Each number is 500 + 25 x the weight over its row's rms, rounded and kept within 0 to 999. Layers, rows and columns count from 0. Numbers have three digits each. The size before them is the row's rms in percent of the matrix's.

# layer 2 MLP down (transposed), 2048x512, rms 0.0319, rows 1038-1243, columns 448-479
091:459533512487520495509487499486505524514505550484496491531479524503485500462530496479504469538480
098:497479519487524493513484515487514505518495511531484484485481513518444499499524492487464467494499
110:497517460534529441517521486487477556495492474483519510481476506464530528455489541508507462482522
078:485471464534484500492532488470505525450514485513497495528500499522487472495516467490452513526466
113:503491492527514535480498485483525515516509503488492523470489511499462473467436463534505549475535
093:538468471487468468486473516510509501500477534516540506500519486514456506538498468465500499516543
104:510479504538532474531504484540510470531520478499466530484470511521465530513539501503499537496549
086:518465513492459520551560485485458520505515489494519493498520459530511524522527472479441438553473
101:488445523525529462473477511513494514498561476488479494502500495519505468480459521474461466498501
085:499510495495483514512497498493511475471484492507467497543491533565467486473498536504524494513511
091:492512498497524483470507490482487489484507539495502491478476492514481553494496522489548497475509
097:514467542494508470485461509503507513509472492503459504466492489499488522534486497496506505480478
101:521518526510522506525544502512494498492537479514499474511496457514483505547471480487497520486528
099:493519471475481496474487494521534514516504466497493527483540483488540486535495466448503474452493
108:468498498492476543528492530494499532507550464522545499495507484502472494486531492485502466541518
111:538516479528440487528464501490471515501480470463507506520501517496527483494534491474520496499501
101:511484510494514481504512500513518498514545509467480479475500471454501494478501483496502511529511
105:498534514486521472509489485484500517496504513493473538510502481460517508489515507458510484490519
110:488492536471471546512501486501509537477492515526520565473496535518476522481520460544439485493501
091:519499490484536490470512490470530511522517488460556476507544525520454454463569489487459512522501
088:497489580489467487487471500513504484517469525513524485517509478519504492523480513519510498482491
100:500505520513491473495505493495502529520504466461511501462508542523524547487484509474507502525530
097:490495513518527514520512488510536512497544495471496485498484462512493505458506501532497519501518
100:523483619507488496517492525516502500503461473488504482510501487493522521511509510503497493498479
109:458508464481538520516491454461488524514470501507520474471491521532498502502524501477473462517485
111:494528538538505504511541461522492461459467487513500477475498495491527492480529437511530491508513
091:464523497529525502470484507517521493483496546471457511482533499511506493476494494477508478507523
082:497471474510479503553500460491543524536496492523507503492535527526491467519496509486460459496459
102:489497490474533539472503513526514482524518480482450485507545470457537504488538520492472500520517
095:494483531482500470542481559502543498534479510480510487516526500539497473542476521534498504490452
105:544497531502521449505473464475492530548500509501518509500521459470500454510521489520490491500507
109:547477491491478478491485519522491482509504516532538479549485543498519498517482477495515516538464
100:505492495538512486523538473496504518506482487453510503514536533556505548540527489490499499450530
107:539507489496493565527513492477511542511515508467473492514488506507534499464502495500448498526530
121:504495460508530470501476503493480541525493522505493522482513517503481485483569506475539497511519
111:514463527481468494466473499522513538526510480470490439515491503511470496510526504453481479479474
089:521508536506507499462485477478489494502506518488518531504510479489522514457509514486474480479522
094:458529502542529485517496524510499518567522476475491487543530524476497493465484533543487484483497
098:530529524500505577467526521430529526474509489478555543478465516505493499519495511519513455535512
109:551483541530532466489498493512476490562469521499492464495515502505462487501477499500483452474540
082:517495483473491529496530477545539486475557458487523462515548521485520485503501497456491488480524
108:500494496504507544499544483521508507520478501496514519475497539442527489501517471495462501538488
088:454496485527543508473523445470490480522501540513485498465508474546492442485509543478513489493479
109:468466543512498508492496476481517483505536471480504465540511528521522511562524503474542487457556
102:472532476476523484513502526475478522509501489483492479517515483510507452517489542493549461529501
098:513480531548492480445489465451488480510514492506461528530475487497516504490511518506500465550516
093:490499621447478534522484520514492495515466482484526512502522512498529524528495482484497482526470
095:527503494486490481526466494523471508493530496498510503470491492493498503514509505487501477517521
098:550507496480507548544498468490519489481481477478509518517543492509520454505539514499464475484510
113:507504516491538516511505503485493481491479494515466501473491488526533531536450573538488506527497
102:490475499489515526521508478512521481490485505488513490542482502514488436516546448518517530480498
082:469483449572539533450517474513466446437554493490482528464513518507481500490504497475436524506486
110:489527472486470485470503495480487494504481506498529520483522556484454520461470497477488516506513
097:500511528501483467471491513509524525484498468460497546517528521523504508541521491531497496514467
101:515517491508471494489543550503506512506539478543471464515531484498505496503510475487505484544544
104:508491538541552501447450472558513531472505529448504463473456517514524485474509465464487486532497
111:489512514505498469541515537482491534562488480499483471535534547527484520499525480541495530480450
099:502512581487495490493496557505511503487520495449522496475496478488493512489510463506524520468495
107:474478464436464483498530515478521522516515533538512510550478484504506490499531490503513508535491
100:501468466496488508486496490530536476541475486557502453519485511478519471515490501468475491508499
108:515538462518509483541510510483516522502537522499502515495497519468456487489529468498508519517498
111:516493491558518488552491470442508498454499470519498530525481498510518524498522463546539545503471
106:495530527519477490492461493516489523519525532521518503553478528488500528461539472492540492544533
099:527500497500490499515501469513512475501462489551466487474509508483494486538470450495489500506503
102:495484498454482502497489534509506485534512506552483526486455533545446468503508475497513502513509
106:460507536541528517499470516490474532493527493503480549541508524483514465494498497472482577450497
081:490482487516530512477498504483563495471525500455516484508521506499489462531495515545488511517433
093:483530516542529494510501514456507493450467489481531526480453516514496508505515460494500522530512
101:491501467443530480484492506522483472485488522507480487487487512475561497476475517530521483508507
095:531481517486477488513511486488481520491479476485490452527463505519492529522483497497485524476493
098:492542533510469483476472507459494470447508504475496493525474474523493534508492502473501486475530
122:497515513519491535540487537494473470449471476481480553507521533489496492475530506487492481503474
096:502438503515535504477516487463473491468494495482504472497509473495514515476491490490470487498474
095:476459562516503481458512489519503483525488508500491481484517493461528520511498485519489499485483
094:473495521488473527519472488518489470471499487518553556510532466507506490525516522476553524497471
100:498489494521463453479485468510531503499510500537473537484494489509525496470515487513450466486483
105:551493574461514546464492479491505560541490520526471475499520451565449470546484502541502536529481
104:485494496549470536515548531504488505466480475519510550501503491513510496544498493527535452482518
107:484472522535486481522501491508504498470556482512534528472498463506521518528500515489493498479471
112:504523480460502477512500475485502508478470498509501510483506492471517523573473450489500454482499
092:481552504515515467487555518535468465488526498470493483509471519518472502440479474526501518528497
094:477523520486524488533519453494502499488514530497539534514540496510514486511483526475505492485501
117:558510477534509509476466498499554481506536509505514486467480537483471461486541489502470498529467
107:502482520521494514507493503509535492517506492473486518548489511481549530495495501527511466464471
114:489456497514499510502448488506448491488498502505478504513495507514503514551501470511531462475491
100:519456512496505485506474486519494506525480530503445497514508471514494500511523477509486517476584
086:515542535520483544500542521488520490481464505506499445532503507436507470544506489517496469516524
077:502533531506490504531484449477448530502487521480506525499522512521499545533485492515529473522503
085:495505469542507515479544499472497515490513502495475487511467479516536478527444487478516510499486
109:501490533517472486505540502510484486520499493474505531537510484533516506504484481485514496485464
089:470547486523550498482483526512521454470542478515503508505513492476499492496501503495522519488517
085:517531467525506492506497448462463476438524519488497491496484515454486462500543489459476501492501
103:478517462511541514517482518498527530536480532493516533501483531494484535518505536520476460506507
098:520455500499518491461501521520492518511518475506533462521522490530544500512471519474499450481536
120:465499500484497468487510472484500501481535500502462479446567506544530502503503521523457524490545
103:473499471480497468490569469470463468489500483501536499525478495540523499476513504510507491476506
117:486475463498496468483474473509480495529505469505502506533504507509477563556486490479509466490501
085:484495463530554476440494490549496460461456485550487469522475496526477494478517509535506488467509
083:494520502531494489535526457482448488499498502542468489517496518512498506566492448453499493508494
085:513511590486504522495502527515491494530509522497540541503487458500491496517530545497506517507516
122:493473537451455497472477492488439481500501483533508510508498462514497543485484528515479498456511
111:509517525463463492439467493545520496458505489519463494553542495530470509467488486525497481478516
102:506476476470495493517507519529493485500491518467486498529553465555508524487508502531510511500500
102:513520512522502507456477490480456494490477441521483507509512511434522474514526530487515508483506
096:496530498492462539512481478493506478525498532503480505532516479513543475512493492554534459543497
104:471522580494512463517465524494490493473504538479488531512494513491494530483502530500494513526483
126:505484506458489490471490535514550485514498534514503493482438483523493523479511528518513523515481
086:475483488483512505530506465464521462461505500453548521494513463454506474495543508476526509482574
116:487447496511501502482477508505523510511530510504486532456501529496513481486489486492452523484503
104:535498565458515469469473515489512468492470497511453456516488486470507541507478536487507494447516
105:509467573504525527469498504535493515534498501507482481534540505471533526504530499499546456506457
093:487511498508492497501506530498510492500511525487500522503488492519441507495484478521502525540514
086:535496467526515507447530520525461489513527491508469479496452499499504504468525496501505493506462
090:495500501486496520479499509527537531510520533514474482475498524492469506476561502499517468479497
099:521525492524494536476542476472497501503492512513474524475481517492478530541480456528495478472555
091:477480530521509500524549526483494515441472514534543503519503483505482521456488497512520541467461
092:498448468523516500503462510487507509474457487544516528501500476503480453506498461472450478535525
095:477520527512528526547518497498457506461455475476451508497501501495490512551505494517496483488528
086:524538475508481488539453522511476521513513448503492509550540540495490501541497519493541489532495
100:483508508469534511517513499528515497513520486468533524504498511492521509507534511477549464526544
108:486494480503511507553481498491552474568515478527495497531521489496465500523476515483539495519485
094:487516485481528522488500462506485485474511450489456538441474491475512446515497498509489495547520
099:538534500504554483479530505513503488536521460484489551498466488490505481474520488458530556490513
119:473499579542505501552475485478485510482461521471493478517509454478483508458481492543533467479489
100:557517530482495529470559495487467488518490516470457485485474495509519482481498512470505529505495
107:491523462471457506461488487477481512465529467530462541459489520533503500489501515528517515504519
082:493522480492486529480514495487518457471520487496494505450484441502476432497518466496508489470545
117:495559525452503488476466505508484444481475484502521484488484445506488494510518503465501520528515
092:493492487512489475527524462511537509503466537566513537479519511492450465505498459506523486491494
090:501493542457528520504454471508485483530477472485514491490488491493533538534517492505498474489469
106:492494487538504515558514482529463557512498487485532545486497538453503481478489510516448534528497
102:535515447475551491488492508489502519490494483496476512513462493500497494531512488485474486495500
093:508506527501534527464508494523534485509457491482511532568487470538494421515491495527529483485548
093:476522500557536471434541504478509481495516479479542509511487538509482510508492478503502514474474
082:508470502457453531529503512463526500511509473502525477517499450517471513481483488466526515466515
114:522487519557520539490501526480515527502459501473494493530471512488515496520538446480556529514498
089:503477505506507491528488528505524484492534500459509509510487460491549481461533465480511470514503
098:488496519535543504482519499465475496515504515544503510509529507485531508535461525527530473476499
106:516506481517454510462562464547488492518471482496512513489468492479533492526498489505495540525517
101:498502485511490532485522498514500459475487540519493516508512489473478498534551522476472538521456
112:503502545520488519486532512511486503502496530537521516501519477509533534484519516478575503530497
100:495480516528515507540529521507489538473500496498479493487530484499478499512509500506505507472501
112:529478534525496481513515504494494491541507515524478492524500459525511504535520550521447501495477
093:507557518493500493494515524535495462512491550532496493539499511518459489490474471505502496488524
102:536502561490545581504496495561476514505476474501464501535474520524512485443493481497487483496475
125:471485465495480500510485499488514500531531466454477515538535520514488491501500487518525530509525
093:509500490517526506496470523497500528497498444509453500477499492493495478499500536510529518515511
115:522449500525477452561502494548469515463456522504507504545486478525554535517468467494484516492466
120:551509497496521502560507474482490530522458516515461524466486535501488497511489449493437530466504
088:488516475497515465507549468482435471477547515537491475492451481486500528479494483480464527501515
098:498497509517487509542475500459503468500535517530529501544540489515517486526526504520469426526491
094:502529486525514515503493536489515486527533512528492494517495530530492444476529497501521478476505
090:520530464508497499490529518448500462470545540538477501465507522499486477518491490498514512499498
104:519481486496489490498530511518530506488440474475520457450480447498473495513515522489520486502508
100:472488534483491528498538499556553532520494517486539506522489508504479506469508493488532504478491
096:476524470460480542492563478502468492488505502495468471535466475532503501502501497489520491536490
097:501512487545477473498512533533486480514519516509502493524502479498520479481491475466494466531457
084:493442475540513492502527478508478525456488548516508513523497463527512481501512490465531538505455
100:487490492482500493520506498478547514532474485478495518498512483541510469508505464525474492493527
086:515490469476498473490539473500486465488512526508467531511481481481513489484513512474492494450464
090:465486497515487502500525497526483497526476437550448531492539461516517514472489444486505526533546
112:476529556498510502510524508506508483509507511514522525507509483499483475539455477503522524493514
113:470495529535498502503509483514490481479508503501483482525480514538500483530555507482492528540469
103:515456527499534481508480541517528505503556526538485503491477504504449504480515473528461509476558
092:550478510464530508476509499492477482515520490524515535467499506491465485507491514502542468522491
103:510476496505515484500492493434501500509469511542517510471476492482492556465469457518524509546462
090:505504465491495545515523492476474493513511493525508488508510432464492471493487489488489519479515
092:480503475493511490451472474519509484473506507489506500561538506518501486488469496498519488491506
115:520483510477435491492467553522507482512479512510519515537494483467477501484484492481524507488497
101:497512467495479459439504497555532484506488510513431524535499488528507508507523528497570530521553
118:491486593500483483511460527512474496490451494494500499509490493499513510496496485484474493497469
086:488497456532507513492545512507490476489477463558490533509524518559476489517501499454447532504535
085:528502466478466500530472484459519461460508483535532494536500482530502450555481535484529479492516
105:474486499489511484485472467474516541499473478435512540501485474512499534477498493515516493509527
099:493460484475458545451580529519489502492560497479459478496474501497498492460496476500501517511519
097:495505480498479527506474534525513526491549515497562485525525496507486473493498496491424479588516
094:487518516516486497526544483512475509536518485493499508528525504475531478516519504529457461529514
111:496501481530461529446475479503486514481464475483522536522482492450512516460521476486545510537521
084:471486513553486530467530505515519487459540480497468529520457507533510504504502503525529494500533
103:520510529501522537514517511501576500522477474484494518520491494523517513479541501517483516447542
098:480508565493479540487482521506497501505503547517505503561523508496505491503472504539531508451498
089:511503481507489502473505479522495468482518477486471496485511524453456497522497487562465495508478
103:492476496532491524471463492473480482472534545473524503503505556503532523489462509491510475447478
080:496523439485480491496475499460502477479508521504499520533505513507499515476515496527493500495464
099:499518549539518530492474504520488515532478476474528479481551511511505467489498487486521501536477
100:460496514480490523466459493537489496499518456493563498523519530502510535514509543465545512533524
108:532548472477454546507571508485528473505465475468469538477466439521526493534492523519500537490509
152:526499539527508505521492535468486550491506524458472530491464535474545493477523514524520518515515
087:487496510496495506541466490537461485515479497496517539494537502432482497462509487531484480486507
097:482541509482508476518546495532459486505511454501492541478513492510505551477539505509508495506511
106:467487517501518482526493518469495486519528472508487475501505506495495490505486551491486535530478
101:487487476508556481470525469513458543494512523464535511465512497512546490526524531493466499475545
138:493488539493520505504504484459505487478471527493500504514494452485471502539486482510526521457494
120:534534522484517458482493483462498519508480465514467482522456497507469513526494483542498504521490
085:476511503524499486492458480496493515492487481500493533490523462461473494479536486492424518516474
088:489508508520490517481532480493469491457534477481518543499484514529496491508477510469553498494469
102:512473456527543449508540536500504470493542561535508482509485506513517459532530476486452464503531
100:509500545485519497484507513545499534520484512513487487488512527497477499500486524500503505520498
093:473542497516515492479501516473496500511474477456484533520519540484548534488552496528447464490521
084:480489516470514498513479493514513458516518487491515474495506535535527470481495511513481529489504
082:494458530487458532546516523473496438494462495525478499494456504505533531513499479532508511499501
096:506480513445533499492513471502528507520465501501478518532464530497534479511498501522520541523548
097:511511519484498519501508493505531471486535499448501484530487466489548503555506501504494543463466
100:491493440513518495511499480523543479499483525522523489541509493482493526510471470506502534479519
117:479519514490472488524484506471550504499497481525486502515454517541499495443495521547550497516509
113:502488483480469491502539493448490474541501496528488532467543539484487483508560503478476491527533
# layer 2 MLP up, 2048x512, rms 0.0358, rows 1039-1243, columns 448-479
106:510533525513497519478491548503517519507511521496483495483479488505497522493515460478491563502490
108:495526497495521537521473522499557521500482522501477523467454541476502508496563474495497544474489
079:505536487496446507537487498461462533501501513485542484440487482488518505490495498503499468541454
111:423480500535521528485477495507489471482487485535504499470522513480477466486458495478493535478493
083:457499475518502513558510459471484498504508489516474453506524512544517470465488513530489532507451
097:533436516541491494520497538482451470526488505531508462502447508505478535479477480546479514469480
084:501514493507510500471474513488485450505455511489508513472468495482501513477548469482483532501523
098:480489514475515529529471467474499498516492492521522464509461529473532494497481465493472543508516
075:517474501522521525494487495510522521519495509548518512485530486486522486529493525467482481492518
085:474486469442459506497480508495526489515499535471549515518518509511495544460494489451486508501495
109:476473498525455488477456548508497465456493549508454505458518472456466493478498476463505501522472
099:489534477501487485563485546497459506459528508513488486508491504539510531502469529492471476506481
102:527478501481495513479468549480500530476494519517469499518506486547471530511487528518491500490461
110:521525553536498482463495508516488523459450531528510519472500475503454515501482492499513499521461
108:486520496547496476496478462475493517479473457521487473462497487517534517474501467475489503501497
102:515449527503477498524472510506516501454499521458470524488436505518510554494541487462511532554472
107:494518504495491472463474536492471524484499508470476504467496515521488471512493490489469458474502
106:478483534492486524499483512479507511486497509493527510510542541500531528508501520487480507551496
099:514482542525509494458479494481481480489488531503517521477463494541488506531457506577511511503484
110:492478545554486510508462501513535533470476501497518497456503471482509475494498496485469468510488
096:490521509491539496528482485500498498501518531554493508542483533523507515494496504515479520514441
090:556468513507480497462508527474462503512503489541496446515488540512454547498482490527488505509493
164:528507530505470504536492514498519529475445514479524484500480486473496479475498490471498484542503
107:499490507495545504541490492474491555482519510512510528529495510518484499453520496500506483501424
109:537486529488513502461489504510484477479470532526547510511508486473448530514504515487523454534460
092:507496513484496465508452550505485457519465503538488481510470521519456558512508547490532461468514
085:497507498540527536516492507477527493462506491495517541500519493491491531451460519490500480489506
105:494523508487486534494493528503522499468525497538513467521506524477465484487522503513486468498475
099:496519561488485449503499508468513529485501488490478468500488524443497492514466473505509481509501
107:483503475483513523503503515487475486461513511504482514483493548492503562496494530508481486475485
106:501502505507576505507508503497492509442506484527435512481522500502501512473535490491454487541483
102:521493501500505489562501482471506509447492515543506484518486533525469513529467538471521487499482
104:514500500491516443500518501447468547454526502492482482470500519465490519480494436477496481543441
109:518502522473491505487461480522478543465437519514482483508481496510491534534472498526451475484508
109:515544506537472482523492496509502527506473498502481495501499493524504534496441534493458520521464
084:538487513503501506523503503493505532508483553485539497499507465456482579483458506521467513501485
098:550501524492465540505469484520481542549497453528458498434510473483499489479508474479478534490494
102:529580491467446517538482489512454491469500483527550504477493538532513511480474512515488491508454
105:496486488488531464489474514536462472533477450507527509478485552497501492476483471490474525513484
076:492485517479447509471484478518487507531500476491510497486527471508495509499479538497526507516485
103:494487493485496504468464524489476516515496505508491487454467526490464489486454504546520452481482
072:506521497451462519495478498545469551525509497511487514493547504508491506505512466523497478508491
107:510489517539512485492450496503474511534487488504486512491481467515489436510511519479479431503509
102:548517471542516498529510523481506491452471500525483493491490534446449552499505501454488499524517
097:485516501470461505541470535428485509479477507499472518509505500483511501459493471501514507516460
127:521518529513506512537477524448510536476445497457535472505488482518482490450529470464512469516495
105:502499482536502531521471522526516485507506458505506491514537507459511474517536493471465499501485
101:485518495484535464488500502488467452472485520482471520480446469511425536489515529531483485490452
108:477505477492505509521510479557488480505490479508456570469489493510502485542490493475514496505489
098:491487515500483502508516513495527520499471499515463488485475497489503525462496526541485530471489
079:483479463444545520534478491494506511526519572461515522515526547489480538506526490498529506490499
113:506546513469479528514467451485508497481497473499463560445469488486480455512465528450466516508497
095:491528532473530512497486496500512495497469536506510462485553523474530530531499515499498450533444
102:496466516504541477499457538495503494470464525501526511515516479484488531499554516481516518480486
102:508484532509499482484486464522500480519499489499549483486523542506486546513460537507484469530443
103:513524576520486520479437488480482510487506514516465440500474480520497494539505466442504456496503
109:472548558497497491495510522493473487455511507511537483478478528441492448474510481469493501527476
105:481512499508501468514472520510459501470497463508484516472467463495459490493481477528474480483492
104:541491470504546453553512483475495489516517499517473513496545504525478520474523520503483474475469
105:525491558494513498506489520484477551479445534522508515538462504514526486493473506541519511454473
106:541503492512505519549461500498434504496484476535503506477492500478499470519577448437435472502485
107:519489471513516477523476461459507546526448476518486529470515490468433509478504485523486540506487
099:462493506521497484488491521481463522499484493551485485519523490447484489480511531508495481506456
096:467558470471519453551527486488469583494517515502513524524527555487550509499496461483449511507429
106:500513527524542504500482500465500467514495479498475470458481476485470452476541499552488510493467
077:499495519489532485503470493515478491537464530496487515471521479527528527457491498510466481489501
088:498476512508526508501485551465558525497502530556481467518478473494486512473510477532476481503484
109:481551544554507529506477545521508523497520508468489468502475494458479466451505497525502498504455
092:523476523493492530501471480518544478479476464508481487472515466508515533484520483539491480465482
093:516548537488452519488488523488492488501500491497496547437488530499495573529508501495508513499520
114:500518514536477521522493515484506463497451525495472501507461465482481497498507529502480458470463
100:507551511514460466492474549537480527492528525531528476485477511501509493497524528508481462496480
095:493486492502474481514472498501475527474493503501494536479496442518517468479506423468494461487512
103:499514517486509523524472507492455462490486458492482492477487522484514487511527499512494473469484
098:496482547476490498552474556477498565492472518529461523494458500509503525513487501488536544524464
106:543470523505462479473477479514474472485474440541526475517493490488479495483532506538522501508499
099:503481484497538514496500501485464520527505532495524467513493479468486488516501504513451500499492
109:433497546563542503483472494493521540548483487510483492485495495477522453501512496483492485521492
105:506460534485533459519487488534521471467473501491520483498479527513489474472482505538508489481480
088:487489522497522524469507469497477489542498496499509519467471489491425500477458538533499515511526
091:521508473505481535484479519514535484467468504484469511485502511500422504515522526488489468515463
111:457517510477562486499505506500503488535514496495528480469477499458473562507502510536483466507493
110:460475523459455487485512514500464489477507516522496492481494488503473498523521507506509475478463
109:522511528462491498509463475527466527528494534508509474470496511455483518495541506503486528527479
104:507491521523501488511509498465508493517479536519476496518489481528482514502480535483507471477503
086:510521547464469532546463472488494537462481525499524429452518484496510505504520499455494479547483
082:525516556506484502458489500472506485489467520493505500509495536490483467496525479492529455526467
091:538517508514509552488454532485454517519450494519497504478484495479516506572518508525512530484477
108:464534514488497486561463560519509499463505476503477505509508499491478503497521515521484503497503
083:457503519478500495517480537501463481495525456473504470475538510473499523536504500509505481550505
077:476512508497481517507470434532491584527500495454471538466471505438540521502493462519507545537503
100:519481564491466482492471498443536525480495480511471497482476510523454521513544501495489486455499
101:508540501538513514459499488474489515509501487505465515495532468458492495490520526536495525492487
106:465502505535542516523501469473467511505493452509514531453497527494453475507493498514515505479490
102:458471487483507471534464512464457538511481491478544539484501498533465528520510487486498509496491
106:576524532543534534486485512467548512476453509500487474453496508497446501497504515489502474489502
075:475495499474483488491502524535510542486508435470471542501477510531519537554510515506559517495486
092:509437524489511500485488507508510453436523509489516535527481512510487528454449498517509484467478
101:498519530516496490477475520508522489495443521514516459497484539462497520477504473575488459523478
109:473486516522490509499475485512506487500482502542469505526516527471494519515490503487510468470466
105:477523503465498485468461550494473512523508508529491490489504461484465497498541498496455495557508
099:490501504549507491497518499492523491438492525536465526505474512508486455508508472468498492432489
106:476495530521497487542514498526525484542489510488482477466498476543490505507500526537505488520480
105:458497459539493460542511514492520495502509474546479513490543510452482494473520490502497503510504
118:507505541544464482497488520511473522498476508491513450531469475471497523538500492477487495527454
107:529524550522546522463484529477509528528438480524488477476502530530466516505446532502479533494501
088:468457511513489540537509491518495505507506459487492506506498561471491491512475566470530537467450
110:481477538491532473490487479492501503466509491507512484484488512471506513476517468503465529519442
119:545481497524502489530493520507519549505501528513499494517518499461503471476484474476505511507516
110:506501485491513511505490530506445519501490478512484527498455522491509495430553505500522463474479
090:493503512512537493514502522495500512564504448522488477513480486494506506513492538500469523477504
091:468504523501525500517469491513479496483496497546513516497514451515476477512420510510476495513535
091:478480506504513491522511473476482511527494483465508525462495498446499539483452531551471503475494
097:582460467532475505500460527494510489499501525464493478482466510547480496509495507512516492454517
086:475510479458504542535466516502493481529509506494512491520524555455486515492503495460526491483505
088:536491511485494506494491537482504493509473536508480503490514506521499469515464498492474501505529
093:510471490495530476519497527460459468517514492508539446483512544466505490493510527492499478526472
090:500529514455567487466500507493457448493485512504476521505472472530493505471476523516474497504485
102:486484505518474476516497497440478475447484484506520494481439517460494561478518480528492533519473
103:497510457502500527485435525509455504534518492546491481510511512457495535514528456455502503487516
086:531515480479513507503483513475481496498460503509536493537504473491525515488499489489517498467463
097:514527505502476525488499479498462487468492526495492511519484518520488478520516504489487493443475
118:451520511585499515534485510500527549476462516466513537455451492489497483484490523534520528487499
100:517507491493543502519510515466502491557493538504517535498525506462488511501512507452461525485506
094:442508465491518482564498493487485490486507485484520481502520542481515576480511505519485509500510
077:459492501480497524525466532530462502494527507448530506473483495468534581504523507534547531539530
104:460487471485497508542456495495518542434504538536470493536509498538454523475535474455485465495490
089:508509473500495499484497485506516531490483476489555487493489495454512544489535491514506500546485
100:495474489563509498528487497512520500489501520473512563496490499516494492491439458526496518468492
102:467509540483534501538505505497537488498520533509542512482501489478479482530542481521514495483490
102:527499494514512454470465530545512491517488468499522518508515467508466493439527501475509488485505
096:498515509492528497507495540468505517556496516484491516494494500501467514507512533471485495546486
087:526475488503533486501502519480546490504476535467525485505482514506489514545509469492500536487509
083:522489459520527536493482500517493492498519501507542480511482519490485456457492524509513517470513
100:500501477476530490510477505482474506522507441530498510486481498437500466517497500495485486467485
099:481472496475490542478486502484513529497469507503483501470466500497467494511506501540521538522486
100:502481498491505508521483483489488463528492552491514523504476517492499530495485469523495505527459
104:479535509456520485517490531486468476437517532525501476504498523465482505498538491495477496527443
100:537494503499524453525488481487475470506526521488499523524474497517433527506498492524480543474497
108:467532508445497493502478497482499465501507485512511463480473508478505560478494486509467505501437
102:519505505522480514524483550506496495519484508541488533490500527486448458500520460470496462506491
108:493483526558498484510467496459497501456511483556489491528518482447448505511496464514497460530494
098:473489494476513469482516484497479462501502488506520490465498500470523529503479539476447519513507
111:502470530494495491505483517500509500475487502515487511499493584504486458498499512559508499493512
113:510495479486505497489482507532492537462493535540518534506518514523501553486530526551517493477429
099:468529496479499467487489494472434528502508421534505473505462512486505496454462498525513484501443
115:503522518524548487497480515518468505460472502491528550513486493453520469504520473507472505473505
110:514484500481526489451495488544475486503506477505483496504477541495490473529510466504472512507473
085:458514502507507516517484532514491524510480476501538451488521475476513524487531490507496458517504
095:515505485537535524488506526459524478503514491524477516495512539468454468500455506576482476533511
089:478483502537474517479493508521517505506478436485521540466483516507487489478502522505529527486495
083:503494504522493521508497496517505513463484520514506451514506503501441560574525481523487522506503
099:511549479537508473515480512475525530501532467517521489535520535428494511508541475484487500529467
099:494541516530538472485492461518514510484479477530459525482472509532509513497506527521528506437501
099:543520571490544501536485544473467496500491512496511510486441490480481515480517450496483511483491
100:501524546481508510498482490518466513506465486480525497499508464501518516496486533504510528527471
085:527515504490508495520492531494439511539492504524507498450480510512460517504488509509504459452523
110:530512501518516483498468522499522516492463489484484556467474444485499543519511482489523503458487
089:525481479499461476499474513462534530520492502492570480489534499493470525483463516507531498450484
085:515477513502527499506491510492486472545474457477519506487511507486476492502512496471504522489521
110:509530491536515488492516517520478461495504491486502495468466523511511477498511489546533451505476
111:500529520487526533528459488499470519492504497504491480518468531482510490484492484492490508488456
097:520515528548487479492445451526471483502525439493474488460512505512505469536489509536521528463513
096:465505505505512535477486491505491502445505520523476554463485513439526498485494476484503525485519
097:516510471508501483523517541484497505475518472487485520519501495470466471520474494498522511485520
085:422474473477468532501472459489511524504482483514547511494527518484539510483497488481530527520484
084:525444526506513543484501481511539547526482452531504513495515478491495506506512487479512551518499
111:477520542483505520515447515509490510502483517500505536465426489474483463464480520515507508496450
100:509501505519487483469493513504490499475495490506472501499494486512511494510495495518471499517502
231:536503520522485480510475538507545507453460499477503513508503473479499478475483483480489480536505
081:493489520503498552516490459484493538483522498486498512476512542475533498529501499492536536511491
100:516513470506503547454503483492497480501510504486531493471453486480464498458544479484497469531490
101:458478476513472443512505500490486495479492472520511456520478474534504509503484541471496508490466
105:482455505486510522469501520473488493544476504566496508451492499456448455486491520530505502517486
099:507526535508497529479503489526501541539463498516466507484460502474488520502484528497481531463528
093:518508466527507464479473537470496521482451523530497473489498549485484542526513506497514508487489
108:472464501492476458468461480511450514496482500507501484493461545470486522498487515513521485551511
083:485510501501504502496476485500475518485478483497524513455531492487512505503517443503515504525527
102:453520518539486504496477496486480486525439507492512467493466490507452530526476525492504515521431
104:513519491477520482524452551510520509483490512490526509524503512504468484529531495453482495512512
083:496486489487505480485451484535490503513506512539579503471533550489493485524466472546502502501491
107:495504541439534479506505513480517528508472508526483532487469481514471452527535561509478462448500
076:547520516524483499502507509504523552455482501542476487507511497500482449517526513438515477492510
098:507488554497536498477490523480510512461480495532506492478522455442492538523482505494494522523471
101:477472520547476511521509512493492537487444516517475538505483446556508474496453522516522488508492
100:462539507536518529500498479462485515511511494568527442500528504503530464528499532469499432520504
127:498528505513517499475479490509477496494515495536475533441511445467479496526496521489472488496493
100:482477502465497494483495496481504490508501473516512487493487497553515482511512491473512546479516
099:499543514464518496494454519475513520498509556491498492476452488503448531539529473526491500491498
101:505511466482514465508465535472502539519486511544519492500498516504496510501502457520514544477471
102:493544479470482502512485530467414513503513519520498481467547496465474489471540527508456483530444
114:511512500492510498502508546475448520495523492512521482527534477491494513473479491482515519515517
108:523549490515519499502483499496454494487462503535474466481527501476492505504511464498463494523506
090:522484480501481493541516534495464507472503486505484505512516528533505468464485503504451485443519
081:487513500491508517466505520478494509488476499485517481512499508495513534536508547506527501507505
101:490480470482476514486492521440489510491514512522490518494514516489472537493535487500504526414493
106:513469484498473510500486523499470474476492521512492460475476493521511518510476491526508482486485
090:473486484496517480497520509472505530484510489499526515502493542508527517535514506512535491499517
080:514481499488489529476512495506476518546507453505524530521512503453510477495496513529542503476508
089:565526519494509488482478483480495501469468529506526486507507503504476510480537520512487507516479
097:493532495480497477503476510479484516474523502516527555491516476505481492459515496474477495462466
100:516475474521492485505472497491469468486511464535490517496531524461493501453502487525491533480476
095:484522472496482534464471499520461495507522539523508494493541496501518447510525466484513503522515
111:455513482461461487561492488510477494472509462492538516520491528457504508488483529487486515536468
107:474518484496474482524497505483478502514508530540492472523527489516496514492534458484470480511470